Weights of a small transformer language model: no biases in attention or MLP.
Each number is 128 + 32 x the weight over the matrix's rms, rounded and kept within 0 to 255. Layers, rows and columns count from 0. Numbers have three digits each.

# q: layer 5 attention query, 192x96, rms 0.11, rows 0-36, columns 0-95
# k: layer 5 attention key, 192x96, rms 0.117, rows 0-36, columns 0-95
# v: layer 5 attention value, 192x96, rms 0.135, rows 0-31, columns 0-95
# o: layer 5 attention output (transposed), 192x96, rms 0.089, rows 0-31, columns 0-95
q0:082147101139118146124137184093138146117109079097134142132103127136149100156151152110147175131146132095118158164126128122117145095156123119130143130132149128061128102093140115118171111149169126121120180095073127110099184116110129076112167147120150156119151124148153167152141117103153128112
k0:148115143056101106171176105108170097141143133137141110116192094159087082141212110130150078163103153079106097117176141080180070159111103134146082104163121141095147128106087154076136119093158140141128177186100186117130076078185140168118126126117091095134108122175105157109112102150143168106
q1:068120207128077102108171116073130130131116080117122115139108142170166126108139144135148139141184105152159151176150111079255099108184112156140212121171174127149123122159094175160127080155118146119152146178115174073114124118136112145150141106094124121102150111101124125148095083101149113171
k1:117110086119109099158130115129129130140136132082126129111098118141101094184096124096190126163126130152154134036148112128093127085149135185158081170144124130074147155108096145138090129134109108082135125142188108062135108072105140161177149118135055149083075155127137132090176153133148167119
q2:112149128103124118118103144143158138186198161163096122144089167115142020104101191144097125185120106119150088094160072129124141134130109126138128192132143136111101142092117134121147124109061095137128111066198121069162160146122111117120128079174024201082100210132122124126087129143169152089
k2:116072191146148150118142105123088118140139155120146134112148144116123144113141091082167144113127115125087099188092085137179112116171140152123154071097137073113143127155116063103131131130138108084153172153138130108143100075118134167130164123085163153144122110154127130156081111154134111163
q3:084136104115124126133133094134133119077070104118133168167103151109093142087162143122118151115118100119155165125098140116069171130164137104168129138124097147162117119125161136162145141133135075070115119130155158121111118175127157122126156166162181104150040141083162175054137145131126138137
k3:138119108145143146082155136149157119131107142152125149135097140123142102116132136120168112122122107186161176110176136154085145145168112136154105160109124134140090124132142136134186094141148163160081106131116118107097130128110096124100081184161128142102114151134099089074142140090145092128
q4:177137141137103166104103145137097107114115181097115130076107118160106217146193114123072091138137127134087107130184187196190128131040147124121159086115103109169136133167063163150149175203177106253205157228094140162146123146146149153104157118107146069127184129139145174135088085059143063121
k4:096135147098127212135180172146150124131111130117122153128209058119071195153135185131114135169153133116066100178122135075161109158097208092132149094161159123199137103089085162155187134102153166130152172107143142097109095090142127127091128119081159145161141111177159131161091108160147096145
q5:133145145140147167139147173071154123183150147092102140116119111221133130130179143091087129120160189091064062160157130138150124109114109091143203104175204108162143101106088116059105114114183146127153161090167187172144067105159117116113048129105130135126218145116027178139116126114135145136
k5:084178137087147150115100127119087152153075125093200102093198135159140161206065140149126152154099132097092126133120108107158101134145123146136216134121115115156155112197112168120095079117151095132144124182189132094102131123164074166115167109109115145185139171093080109150096093141151072071
q6:117090145074075135177129128129196068120147098106130115111072122141150215109152105145105168113108067181079107084165107133109173101175112092127080127116178141139083181107094098119120133203223213153113152206069141148162116133129160142131137077078152102165181141093112122143135125077121041098
k6:173107191140143078154069184111110070053095107125163173095199127162093134134197138105113081150177157115107097151071133075083095147093188089145148126144110120125122089175131110154180115136146104079122168170173085093136106156155127121119166076191147075131147131150133150161082154125085119170
q7:107146168148111160175102122103127145170135194135193145131106126204106132050133133174144109209119098095114063143080139149079167125141076115133143095107141133128121156137159142117089170183139174132140121123178147100138127102139097136125119121086060137069081162154196137111168072178077196100
k7:070141123121108117125154129155173105140112167138146099134082144135072161136119189133083123148134130190159137131125130136142143174206090159128100114125112097132116154217128119115144123108120132192128083170122127076162103140133092131146103178126087144092155165124166108145135137148060161076
q8:144150119129048110100128094101181128155105145132120132127091094097145142135159102093173119185103092173113103145108169170086158124144159149150159167105133165096170146110159210172170121177127090162193121148190104066111098134105119143116098122160138150124131189076167102096090140145127074134
k8:152104093128056158141166134098200168105089177040147120107149100095125105086197116168156123093082087120067155141111116108122143127125108125155148099131133105119098130130127111146153077099151140125144226110150186073162105118158106176115152135133123139159139071076087106179110164130118089141
q9:176099088114121137150051138133077150160156120135158086136139149117185072110109088134110136088132122052129162139087091145152141148209137110155134126165158133165095134158190137124100137073181073066063086092121096155027070139084117133157121178162136117121113140207076143128134094189168165123
k9:149121105135087147129072192086141122156076111076148102116103117123187083127171094114094132084198155128098092149131122161129160123190113097121136147152154066147123174113142137131111115071138156120108084098167135088092151200097182135149084139186182153117086137102110172083093084105122195061
q10:129137112138228120114167102155168174201138178127110171135135053124154133121104105146111087137168103113166091092171115086143138108096147118147183133215149116138165148072120148132121113131069171098126160130116205140157164132091124066067170130120152171073125100158119126176073162080174100079
k10:182161120129178085149055101169135126157128175065082143093118065132187123096099140096103121161069127086111093088166107108135174156129148126127108103174124120146143104141067150090119152144088117036142137119158186077159075140129088071152118137069099130071132162184073095155111152118149181102
q11:068119148134179101106167087091095088082102131144134118100160142179115070071142143172102097161083111107125153144181104105207125158155096095162162108145157095165124157108081088092156128094152079143118159072141096129111094113140178145150127137120137123179091065190097143183114178082140154107
k11:092126110106164091102096150070069117134131146150072109109091223161126115089044154122105113181152106099174184151130125102130097170163153095119135178190139114113169090144099185104111104140105128158120097128167075144080145121097155093120153156160133167177087151121080179125146154100121200169
q12:073131148098072126088107171074151192158157116184135116140110129125170128107132121130180091154071170143167136195178056128147112190067134112161192104142143133075142138159103120140121164133136137155155107142132160138095151156127107153193123153131163112184119174109130139133120121103171109112
k12:070143145145109077145114090097179148139128151151142137103066096093153140080164134129156104196122105140112111194089073112142094167175083066104204130122072125046163111133138178151153162122098112125190092112108154124122132164105100124104143172133098135142117155081150137128066158089214118128
q13:172134161152123146077176172110136097131152147156167121167145165099146000126143178096131101142124176113124127157191111119170099173135075116094062100122107137127076168119176064159133074184163181179127177192133117174104108116094093086138079169128135081176123184156138115156155172119095116192
k13:141119094135114160098191170154108091104066097141144099134064180112188135124114211137067144169182134151162060184055143128111123194153116125119078150129139186117087186131156159132140159087080035154140191201134129146107122129096116126127158110103149091131117173205133107158122156112157034151
q14:122087081145189140079125252099070071117121154155160159124105134075119193057143108158170134165142065166140110195090124135171146103138107072098083064109086170135075096080131099150176084133106134230049155140153118148088103131207121113071136127181161185182145155189143145142064119095119125131
k14:161119123135188123160156203102024146174061111180156137169120138088136183068163082165098152162092105131154134176064170218113151164118118147134119076136103222125063138093095138091150133117102162140143181101180128162073099172151123180090145136090092130176074169208115159148128101162113130135
q15:088163156147158140180152108163159124164168161082138178116142018104145084118146089096139161094097124130123142158126181101070134174088157118114199113122177125124120121146152111147098151124132149142217095106150122196107048083137159140158102119093148097082095090132097115116207113172099132215
k15:123173067184148128126107142177082106167093135091115153173201105101172205118038102070155199104122180150123127149136145123120127142161155150109117125133130112107115136164199162147087051190197166145141110114136150172126110088128066129155149175110148076107099115147134114079160091095109088164
q16:041145157146100074121127121095065088119117168158102109156117099088106216206043082121183129116152190159171154139124152115155123134150152173081080179150112194148104145136123137163080115186153211037173110144117119204057145068105107160170137163145150100111062077112194150180183148109076103110
k16:136120154145087128155096102090156091157096100084102106079108104103183142102130061116097050163108096124124118096148109175153148190131112121086137145105100110087177168126165120170154114090131054134141116128162102175143104150149068158130085191094089131091161112072102125123139109163092190152
q17:132134120119153133096158199198171115143159136175073125185088124092161032098121194110099147101125136117079099133194155148185127098160128120151204137122207143139097145130097101083202129067136087155085108112142112165154134188137136156133127108117076135203140135089094140091155163144178093156
k17:102108128108153212145095094111169118097129161101191113138143123144069149148181072102145147109131132106116123093135102076144111126159120063151168107119111154135113125131119178090089073137138171049088148175138187107152127121160139148130182085128096115178139169156139152124072131146096120123
q18:171172085133104109139136126157116150126089101108145153134099153125117119161122164108169076101098161126147145062131207161040132106132125121159144168118056087106144105161095090108156101148099059223112188098148101138117111150130162138130132161135148127098108087152092091149110152117082122111
k18:109082117190110152132133145179140116154200157134081110151044116129171139143114141161151089121069104140117139132092126122120131106126087109058102100150173225110128156088106116147173128151119123213126171079118188092133151099125127123125174142073116204141107151151132094109112157132141120088
q19:058133143074127135131139195078123146151104156158118132176134128166114160138125129121091184102153143125118154187124120148127126108107126131103175111174171155113109141142112103152150114183151106106132155116108149116138087145168101131107111135113132149129137098164162163136110132132146121133
k19:147087133145085085173110070140178117177145158090137108136122167112141078105175129090196136148136096142151111185184118078117119097146134157189136067132102134127163136110109158096145093142101089076135132113211124133129155089111245165148094169096115099132100161090093119107123130158146172106
q20:148150144119168105102179146153150167090147107198127162165161146151115129188148096085105087087165176170064117180187135095183103141163102113168201138058137068165150114089080132076133145157156149079050117178069162146127162156128127156107133113121116184165161108055127173113166132075155132118
k20:184135155135170126103106115125030075162159134146164137115151151163097151112073061187113200060096155102101116114124080112188087170067143087123190136122102173145127097119102141133110097118145082080123144168083110202166125138136114141137129134099157146148144130163187169152148144127153159093
q21:127118162111092091172107158138166163191157168200131097146137170121179037100168135189189126133130105116158150125130038046147118144173080084113125109147138196092125106125138176134146141100072135084078143144159062085163156114102133106104097111109081107081093180121179108131171106183178136149
k21:137095155200130100171110093086151146162112138093083149135058113109100187098116120136122144123142098151125114102130202148080144132195082126123100206101095147132142164151110080106068169131093121125084090167153175148155156188055100146122112149131097105097129137100128112071107118064088146096
q22:102126158111151112169149081191113126169086164070079168139126140122142131114007142140104131097134112124133110144136129195131157146137159135140082114123119069160115123150142139153100147065160076200135124048141162166079094217109142110164136097135149153183191104193060118118113117127112083125
k22:079134079125139138104117133175139138141136089177126128130156132165225095186111181162125135112155076136132120121103075131093079169055164145153177169105121121150168156134194203157140083173092170209132148163087090128065109114158083117156122119171133140165156115165135117137135118140178115098
q23:107114134133100102091116222080102117114193112168101130111144134091166115151164099121113093094108139137121194115103149072161117143127108100061096124159189148123168133138086163132165123150161202046115167149078141125130139097124101071096162135123118116094117075108129112142153103128126158111
k23:160121140191138086121126101133134076130127190127119116113114078111118121135135078113110084137158115113135094100117114095157156071104181077070102159113092160086119081099109102089109145117078122147153136097127139164123202102131114138114097155156137077092043116145111100140103144126074160134
q24:159121135130115169150139168135091113196183125163119099150104102156132150124139105110168141083132111101071080145150148137128157121168046092152141107122209198167124150130111116109090154130130153160139132115102155077107102054126142145159112091108153128133173092150137161103124083109087113160
k24:106102166120114104180128131083109156120120123095183108141147113116133152095145157157112096112132130105086064182134149107068133140109140154160157076143108094133152157164082135179075145114128076134168135115142128080144144161111086108160134148152138154113186152123103144092134137093117065109
q25:126170111151113110111142095118174081113137093155137112140119210119155088232137134086168133123134171185149123108132127098100152194104109156172189186154153098067107131124178157143172098137191116193081106092112142106127134126124134120169117123153110137116121137086063105136097138096118088192
k25:123147095134137120110084102102158113144169038136091062107107180113186093126083176160137100108113147089121106140122113134162157152152175108156133165166134134113133113071181156158185106156127047138116123118120106158190127201093117067134086165166107118113141107156096109082118173126122118179
q26:108159204072154119168148167099127199136141115147102172133107184101128071132056163128112141157171101112184134138096105142113146129166190083119141104174138157062070152083088103132115092128149165105131158112142101065168094150159174103114125078133091112054190086110083101107183121125086154099
k26:075124152130197161141113105120141135157129141097154138101071196107143095139100094130132137095138063132117094072155095137105115066145112123148094144134117156076159162101154160077109095082132174102072148081199131120158082058195150106141130077071077128111106084125142111072168087157114157198
q27:099173077150178138135085149115129162175188136120070135170136157100201244163191149124127106097103124135100072103089111176135112129156139094122137134121169134183168199119094066153129114147094090167139144095118091215095118146092165089081155090176125101228125103158104099164085165090129102131
k27:142117142123193080126080120102158129106134067181111173154106126119156164116156088143115150178112153131058166114121089197165180138173178152098106151047160150145151139168060111072192171146067200196135145152126099183093123106119071144150110058164142042161156163166110066092094089098160120137
q28:122202144122132178136097145147118157077052117113137169093098173210079147163167111162156119164136137117098195197148153198076165104107149157114104138202160134107167055166127088025114094130170140065149130170155106165165091124113097161137155113119161171116157166130096202123095165161125088137
k28:070103087119071208131124100165158119106071117137107172108092049164079157181112093158115199160096136117088188141104166160124156115124121093150124145150127138109159093115144164101106082134163103110140133199145070166223184120148172094173130179132116159160160108111080125127067172148136107063
q29:164147125145129156073117074176075075129173077114107089188191186153119143147111126150109172194085145080106179091154128187106188156077205192135098172148127116141133111100151107140108117135117073115049092153085112141133180188142137094121107076087145186170077132095117130150151138083148091156
k29:121178070142160152134147093205140123156119127118124082173191212151104111094164153118092138164145122132112165086143143153094207161097111116159168147124099129124102115080177117120177143113139082158066127102102065093141201166076154079193102051141178155173167115129109101161083090112161098115
q30:160086192127072064121144076206127121187122104084120111130172156111135120162117191116135095091119107093164140035098140202153124158099122116153107136167167160093115075126131126183228131155121162130140187167141123179117137090158078125112166110133144092111102137164151141191080145137120092050
k30:167070114111052129112095115180170110161139141117097141072124154084140213157131200120114131122110103124115103073120176206132175064126128077156090157121135145098153123136136188224157185181130146153092182109157175113137189151142091169095072130192172178128130094146124157144176137050068115120
q31:133084104114085055040121132091155173125082142169194142154145162204079146115134144107135173106124084126098096161079135136110141103086102121124149105113141086166129078090099142123122119107113083208127048140151016134118088078089085089126161112162097103156132165100159111106072138099121131135
k31:136051133083090059118232123103120167148092141184170123204124130177134130125105124119106188130106111131142146098085056137104086098166119145117083102130163104141109108087100145111089156106099126202132095143165092139141120174132107201122144099096094126184103132093126061114087222092114084088
v0:109116089158145137134118108130107170120164078117114138150120152132136134070135150115125157153165124081092096146077128138155116164187174100114098095134142191139111121119090152129119149152113066166083101178104118132106105075106094127140087083131153129130154112133123132155157107170129123108
o0:146126128124112117110141110201144116132088129163115140086146114148114104138138116144135103132091147151141182145124121123093142082095108152181146139135116120178141087151132115133126094138166142124108124145126139056180182162150156098151153157143124167101154134077120134121103133104123120187
v1:099140189125122150149147105159110092138141074121168100092175116065178227158106145085156133185136189153169157122078087098115168130060129142131138136134162126109119099138118163105136164101098148104100120142148105145132154100132075056128152090152125159127114087124188143157107104143079143142
o1:147085082129130146101127117157143154129143169152109100141120194154117099123125093158129151114112145124118117087138128151126108132176106152127112118165081146099166158141085127136107115149105133142102107161129086117089098146126172128120103142129165130129144145158128099090129119099190122136
v2:101114140113156086123127195111145143128118134139090165134114112109142173145135174125126126120129128108179128111137121130126130159113122098106101085109122125120181136107100127097067148133129187131135169137146140098108134150128085102146128131194183102088124119139128168177142128095162147120
o2:141112112185083155165133113128118124089110075142169107138139182099141090156104104140104132120130132129079114115121119188097172159167115144136105149133130143154121087110166100113127104157107095151083121139105084186109138126115159147110152139089110132182109141115094107099138137186103137143
v3:109159150097138135133117167114179096135142150141123076126144148100136103125106121081102064152139209102109146101143147111110130114171098141149134173140101122051134094058155073146123094054160096128134071146162140135122133153130113144122162162139137177101104123164102167118146092177111108102
o3:110094111087128141157107108132101136098106109082110139139152126152106114162158113162165191125102101159129095142111129140171147147139125085108109094103210116175146174198089162127121144174072128154112131123120132101159115091116154142116138097126125069189129120105129138126084182087138106156
v4:107132111132145087193131154179109105102162101197090166131124107103180177108143095132126149116091109078130145136066132083100117142148144090147108088139139115210117177135175111092124112160089114172136111118165132143173089172136142083203070065122145146147160122134099111096097108146150142146
o4:134088132170093105074145092097128180183123101121169100152094158163075105088157175133100092135131121132117075110176158137136147091097112172106101144187135122114139076112101070158094151132158092146108124107118138106123158140144092154132136154125116120115117140164141145156151180101161093153
v5:153156116161125074111130079160143120144123150173150098138155096112139024111150109114150078224122222151141117141160121148160108129082112172086078080101144129124121129167139044077128118148185103095163133143140121139111161099124108112138142159120120171136128156143138134136196090157140189144
o5:119142144114137154154100165097111125140097099119111175107121157172102180120125201136103190070107047134128153113088110201093131138123175127113079119130140152129133093119121185156142109153112201155066102087091128114178093143123107161141139087154088084129138106102152090141107155087076169148
v6:107080115120123130125165091112187143164101151092166102068134097140152156068113105072133161086147148083113108090115114145128074135146125088154173164124144139130100118093083147154083114099149138059096154127189218156126152152140118103125139166103105166136109118091154125158104148151167124128
o6:135097101110114171194138157177136106105145123125104122186122139133111112142143113172139151149134126173080133157084164051111164123126106138120112128155101117122152128111160100089137153175143109168155136143140103092167119116127171154134139124111113161129125139128085139100145113157123121118
v7:135199092185112129151151101100071109183116165133099102147188121189140147110120119144102092144117107158105145184134167147154144154148130154148156125078099119121164094078144186138106118134150120150168143134113129096094150076149134110051156127134128135154130145106113146100148149134222113087
o7:075108099072101124142099147108150123139092074116123183064121101084113102182133159112157108112171138124147127138111105139118117109121098107092070135167135137160165155089141139151166103112116126076099193101103133167143141113096114121137101137143133093052105087123125104093153112171086135128
v8:127149185144117145110143118105100138086130098114148175098070109109172115105186116173176164126126163102175141140154123139143139166079114148172089102128188110130187151188122096069133087076132108128127092176141116124117091153140172139105125139158141114148118119151118153169160131130133133135
o8:117118135096122109124129129135147133128145123160141102172163164131138112132110155111088131140133089108145126127109127149153099091140177117128168130128091142100106117102103165145129145153116120135074103103141154113113161172121061138170129101122112111140146154119122131147098120128143141185
v9:096121152137133103136123108113110099160102130137123099099103118171097099120085084119067134113115115141081151121102110150160148124073167081101092127159121101143130129141098160173127191147139113126165066150109118142198108129106111110181090143153157163156073151081144135104123131153176151100
o9:191127102140142124193125143151151119132149128107123148132137147088153129133160154135110155132137144140183133089156129127129122123148126164103144097156129127103071138144151122158146076102129144129084219133150162114112125148140133147083131125152097118080176126150099122161153134095069124132
v10:122113219141082082070107145107155114110181147162139151067076091125191117135139109100163132111127126121122088090191145113088145102140136183094099138111130145083115155136127080141144126108165156154064104186151098126109152079158156066160101154114141136114141132129130143127112149158151158117
o10:129130119104141151151137138161119161129086092122130151154125169143111127110157110147165153119157124138167162130091144152146142155091154088147139111101122093113101118114157150109146091123110118127110142139122109130154101175134116189101115112117119148193078092095143152148112129101125136176
v11:097111094125124105158090131119095115073165077104137089126153070125178156113071105129090092111105087151103129109123119159142127147174138110084138082120090162152101096153077135102135095117145135142097149134160093100064092123146142114130148122148098097144148129119105081158168103186151202103
o11:178172131103131109119182098161151124131091102123121125106128173127112107157157170159146149126134174140117144156123111132082160099135110142151134179117166126121169135125142096097101145137099136130135133128113153144165159143123088109161098148125143142118101151103151090096147171138089084145
v12:122116161141175087097156148104090097118135158157147160131122148096075098140105171152093135138107173214127143166109148123143120118131152064144103139083112166139129108144162086110117228128098135140112140127115163079198112154159117151145176185106137109081152171149164104090110128130132129132
o12:139130110159126149116146117139116122110144137139079121134141103135147162149172131080117113092097122096149127097139082122091174167117136171120129153164142051123074117124122130134136070110153147149149112105158133185093126148089145146121123075126142125186148117118137131165121116131115117075
v13:116090161184106144102115164103111098088111074102123140125095136084113133080116129163121117123113069153101154151110159135141131141142160122172090129128152174221193173126162154118103136120114153132110142142118106120119093036138133139105119126086130151189083107162120110140123147132119093152
o13:119167129093125117108147121114166151166148144142139097103132141133158064156136119112142120140117112067170111119097065102119129131107157154147135163138113092074108114164123118122125141086125107116114115093116125164149132193144135140168135143173122114064152113120155154145112110144120120157
v14:136106127114109154121130142186089067178107125144094120199093127085128130103118127157115110121114129185097123131114113164124114102122120167100139155120159175171107124150154087132138064094125134147121139129167167157106127090108142132132140061154138167186128082132116053149143173135139095164
o14:116156156124184130144085125108131192152125139131164125083131135212123114123145183088124132144121123079138076122104102075103107096126113109141112125135104080107156133142080132114131170149162114118133122131117129121145099173124134125151133166098119117075113144177156166150110119132123156114
v15:084167105181151101132125168117106080144077137134133105181167090113122130107197131113125090139103199121125125176109131163084143103129111108136094139132151139166091141142103071153109138134113147125131122139138163126207115139151090057114115162120104139143075131086130113094126131080105187118
o15:165092131123125153133133092130106117145152129135159147098099159158102147133124147113122132121126086136126138100141080094135147143109101167100091098120143141153142120138090101116128123163132133141091153142127121134116112157097138179139117073163131110103147124122131122133170145130112098125
v16:139130072124079084148088095127123106128111134093221064153112142116118166129107157141096109163062090152146125151160141169126142163093104138131105097136095113109103138118142149093151121120107166145114164056080115163142114120137159160113079144107122179151086131129142070141141109131161172145
o16:141195164124154142126189180112147134132141115165072163061118098119124119130120096147117128117146127078096126106171111101128092101128133144109154141113120124113162113112170099101122143116122125086152095109156136160132112142143060105143166101123119094080158128148142098109171125128123139142
v17:111100070093144146119096103160106137072108159114131142185112132145058083128090140133109135096109110116108173159101154145120077134113124139137158132125151129117121126116128148213166107182142174117155153161168113105160099090087073138096107061121098133168133112069106137112164161158095115093
o17:142139155154153130130124138111167119138129166118151141121119100125144115107153132123175106132170133142102118138097085135113136083144132086127122103112127152122126159147151104117082133120141095136127125117119156106119112097070168085128160172120125119071145127138121138150146084129143181108
v18:133131174119097099099112217079135162083160152119154131152156152122097138058149178146158139146124107085105167103119199163086187116098085191103126140176132101135148117143111147197130161168141148096145129151113127124116110104179131114115081130151136107136111119136108148096133129144106168153
o18:171137151127204172124136094125115148151122092145124109147116115124148103190117092126120072134139156122155170164149078110170078189137157121143132152098112152144119149129169114070107089095090186124059150138114102104120146151079164139159178119141114130108109148083141108159133103136148143148
v19:138121077137177109147185131085182063179132131112173108139159065114142056151118072145110069130139143142122123129197072111123097079218143132073093149130164085132107108142110087151129151141144129130117152095112172130173116156084152176075154092118183171127103163126129155103102127106086147126
o19:111146151090127122145113094157079122096147147181109134117106121151078186154172137100131133101095117160124147096086151103115169147109091141133145146108164156148108159099092128109090140147153121142194160143105155126152101100203113147156139117144069108131110105169137099115153153165118103149
v20:142132086083127155157087113063147138114108126116110157105114108096137131128114117158056168089120170102153134118117102082054189151103124134158146081110079156148132128128136113147107126056118146122066128146084119089149093174169142118145171112085090175122119116170128162129078152146103160151
o20:129136187139080119109165143138150116116124143153157105145122158099127113104174141103172114171115148118098112143128148126187132121127133137088168155139149066100154116148109139140150138154083094128142112105146158127091152123120080117093110129157144120151145164117124140136160082106158074092
v21:143148140149127206125116129114099113115158072113130120077146178114175191143174167084134151120145092136144132070116187116110228135152135168144159167132143172100133176102105140082103082101131156127106146099119097098103186100155077128161066098086148139162127120152102117147044118112086097168
o21:117089139100113105111138138126141183120110154137145104122081120104139086126100064158173126135122160116130137184148113085171072130138133129132136116151123104120140119150103144151127164104090117133127078163123107158110074151150157105095143171157186149117112104175141166123118125144184129172
v22:097139145156124153084111127161154209139123125143110154116161120133146100141200162094172109125143084114137139156116162113153134148107206147129120069204152167172139114125122154075119115147105139066174111143111110074156090088088069108121133098193095066132113081107090134183100133129073123142
o22:198130100170159122138140150118077097146202067117128107159099160110115110077058157111130089148117116128123137168104093204142126094154109159114150100128117109107114115120128118173118129110135116162086095155116122093134147127156188120167100153158153152132151159118163164060115100141185152112
v23:120115123090124142076161098167134089150117107114149110100110134082159124102101132160136145148121176102115127110096117113057197162160034087153110186127153163064104143141110130078133207102127122139096116080072158161177147158095066122159095130106142106126118137157120113103115173091143144102
o23:088107120125125129140125129108113104102134161172109148106158129141085147150168045117109146094136130123116136110155159079119108075128171184111133141098097109135130146089091117125150099117119136172151110126167116083077087102172167130087183111139125169105087116102143140142147114121079131167
v24:084141144105132136179157122076139106109125108129153097109152140117153079139166129087175116118086168116122161109142188115132132127194106141110114136136136106079089143109115080113215127090156171172070095056110115094166175085154142155167106130136196137108164087128144147129082144181037159126
o24:143111159130136115073197117151111133107165136139132122149105120118139158113116097150150120104164127149164112201120091065151116146115119111104154105114133131165153163103114126130034093149137124165125110178119172070105039176138094121098113155124118079226092122136156118161125142103221134190
v25:140165132100142094132124101128221100156140081085099114116136187134129104097209088124146100205151150103120120104112108151101121099119099093129126107160126128118108146061134090162133135148135102148143164093135122090148109132160206125172094094130112085130145135164126171145099137196096119167
o25:161059160161087142094138175151070121123119145159125109129087088083126119089133161149146109102147129110141110157134133106181109187123118165102174155141141118190141127165142159098080106082118182136128131120111142095168128179130071169155106160120090158122137122117158140125133163086171114090
v26:123127151161109100171103159136124101127108111097068116119170124112136101130140097181157149157129140097116133109113102140130113148129156179210117153140122140148154127074142081052123130098139094153141160158128133177111093143144147112152108147085127101159100166152173111121125183086104142080
o26:111132133085094122106133075111144124127140122131183138134128113102152129119115128117112136116152082086169098128150128101142142129142146150115116138114073171078138118193087186192140122095094159131160114121121122165145132138099100125098160116166119179078136135093094152106135099159125107159
v27:071145098130165130166115115139175170120140134110098107131123068132138132161167098125169112131146147131110149152114216194112136084113076136131105094139150087119076113137207120200182108127163083188083125125142116134129103099122110158107154173160175154163133133136089171176144138069190125113
o27:168104149132131103125149168101122131116150111171133149161152171139110108105127151134126151118161093116146115166153104081132055124112097102157145122132153165175158144079110059134045132136131136100103123114105141066125161146135130124175080088086099045112128067117103130096130076138085113121
v28:137108096101142137149091118148111148123199133088141101108145130121170138100103131166148112114174076067116109088123128150139079131103113166087168116116110167155111143088159130094105116101146149062126163113164172127167058160127080198121133092153119126145150149126097131121120131186199112147
o28:157130154145145119158147134093113166122121106167091134151109107135114102137147116154130092148111151135096070177061168142097138119168125134126084171140186087095140105151131141108121159133121116140161099112120098111127144077124115118180130172110114165123114125159161132125131152123131140115
v29:090148116101148194133120148135119116150125144095152156098117152103110066133139168169097127087065081131130121121094094119113133144145129176180108121163133127138095098144104162146177137115064157187129158074071165106102117086123095143053155167139113133121090111195120118133129101112109132105
o29:120125161147109069103125117143079134125175139151132105169145096149084134127154127072140095148142167109148098134162119119143104092141161124099162194085112109139122135161081085125142145103144101135147094173145093122126130165178164104152124092147174095134127154139159142093137091137116133106
v30:142153134112093144133148194116125165123109116140144157152164121186130130142147105149144110143116132144113137151133120165171219109144124106083114059086112122160147135177094120159098115113087068104109101111042124160099135115137111126132076179095132096142155096165136179103120105153095126090
o30:117129138124183101072149070147153109138162113144112079092143165127172108124112145138095133121134123141181159128151114104133115170114152137106171159128157158177142104097157157126157135164131151105108183133136131095139152156112154109126084104160112149112086139105145091152120119122127105144
v31:118120155120099124133143150112144138109142109111111176090145140057167138121150155111203148139137115179162104077176147142118148158143231135150130128119163101126122186157110120172128086097108136145095153174101137099086139115079135094104102092151164127174116120131094080207110089104089099141
o31:107145127116124092097153121146113151128135175152170097112123145123118097156123112170127105118106111115148201157101119116169114066118079108154173147155105191090140112133136146107103135133137132135086092115139101145158131122185116155149127137104154122120100137123107169080113137160149153161
q32:179095152059128092107093101181128148179033162098149074116179149144094162112093097089098095150141045131073154059099107159180102092163112193145175099163118146145124112083189136143139102104038105157115128125160161110125162171122078124132111113097100113149108132023166148173130139160124170127
k32:107101154187121088126134142119114100160123117168109130139122128086104155125153121125134138106149148176139119121151105129100164129128088136118100132138200111130096142168160116096109177127132078083103124122155168081116159113132135196145114085124098143097099160112139162147089130167086127113
q33:108157083112163138120114168170113076119176161148108135117153139126106116136143115125157135101096089134141171117160113104137104104073110118115169103138081145132090117128121067111130098118060069151136108114123094107123150121138121106129127118114171127143112152128128141111138170105112130100
k33:090110174126142138161094104103121134115158120096119111157101101111114162095118101143100115165116105115127088116125089158181156151118129097112128162132100124149069142139135139128090095143140134096088155138130154101149118132109136072114124144118106093124137132089151135146117090115140112151
q34:138116149152148097127130146133105101086191138155145109155159098135162141142113147111098120134140139108113120100156089117149129177133115148117082082130125144068104156110150139169101104108147189117106133126150168178128105153107157094190123141132082102118141128110101141106144133135111142125
k34:125134135099154140157113131150135156126132104180087154151149136159151100114090112110088140107123094065195177189149149127101153162126139143180115156102130119139132124130134166099171080097130121103146073084139126176097184136128165126124097141082155133122156112167135124148124109143112156124
q35:138166124119136100163135134115131141140126126132113135098122184150148093142188182104137132107076157157190157137132121125113104120142122107147130164094122119113113088146088102185123131132129115178145084135148088144149178094125145123174172106148158153114095095138112109094125138128131115108
k35:170102160145090165106108098103135156134192149087159152142157092113136119151160137117127145116165111124121101094114136107111102137125132131103071107128114123151144092078123163129144035137108182135109109151105098156177132101120092081105124187141142078155113146145118119095167137087169170178
q36:103133113134104117147128112112113147112123149133144093128146160178082158133162101105122136105137157073106144123150099046129109127133156110191131136144126103112113106145107139146147119123171197113128152144086157178124090109121147091128137132109150109145151089207151161108181112146167101141
k36:132187108108154113088120144149101104105108090133158114153149107144141096139127164167104103135128145069102131122104094168178140154092131108082151101110102153133190107120127111145131118087139105122154110145143068189120144161107157097083127152155104103134193145114095137171146124103163137124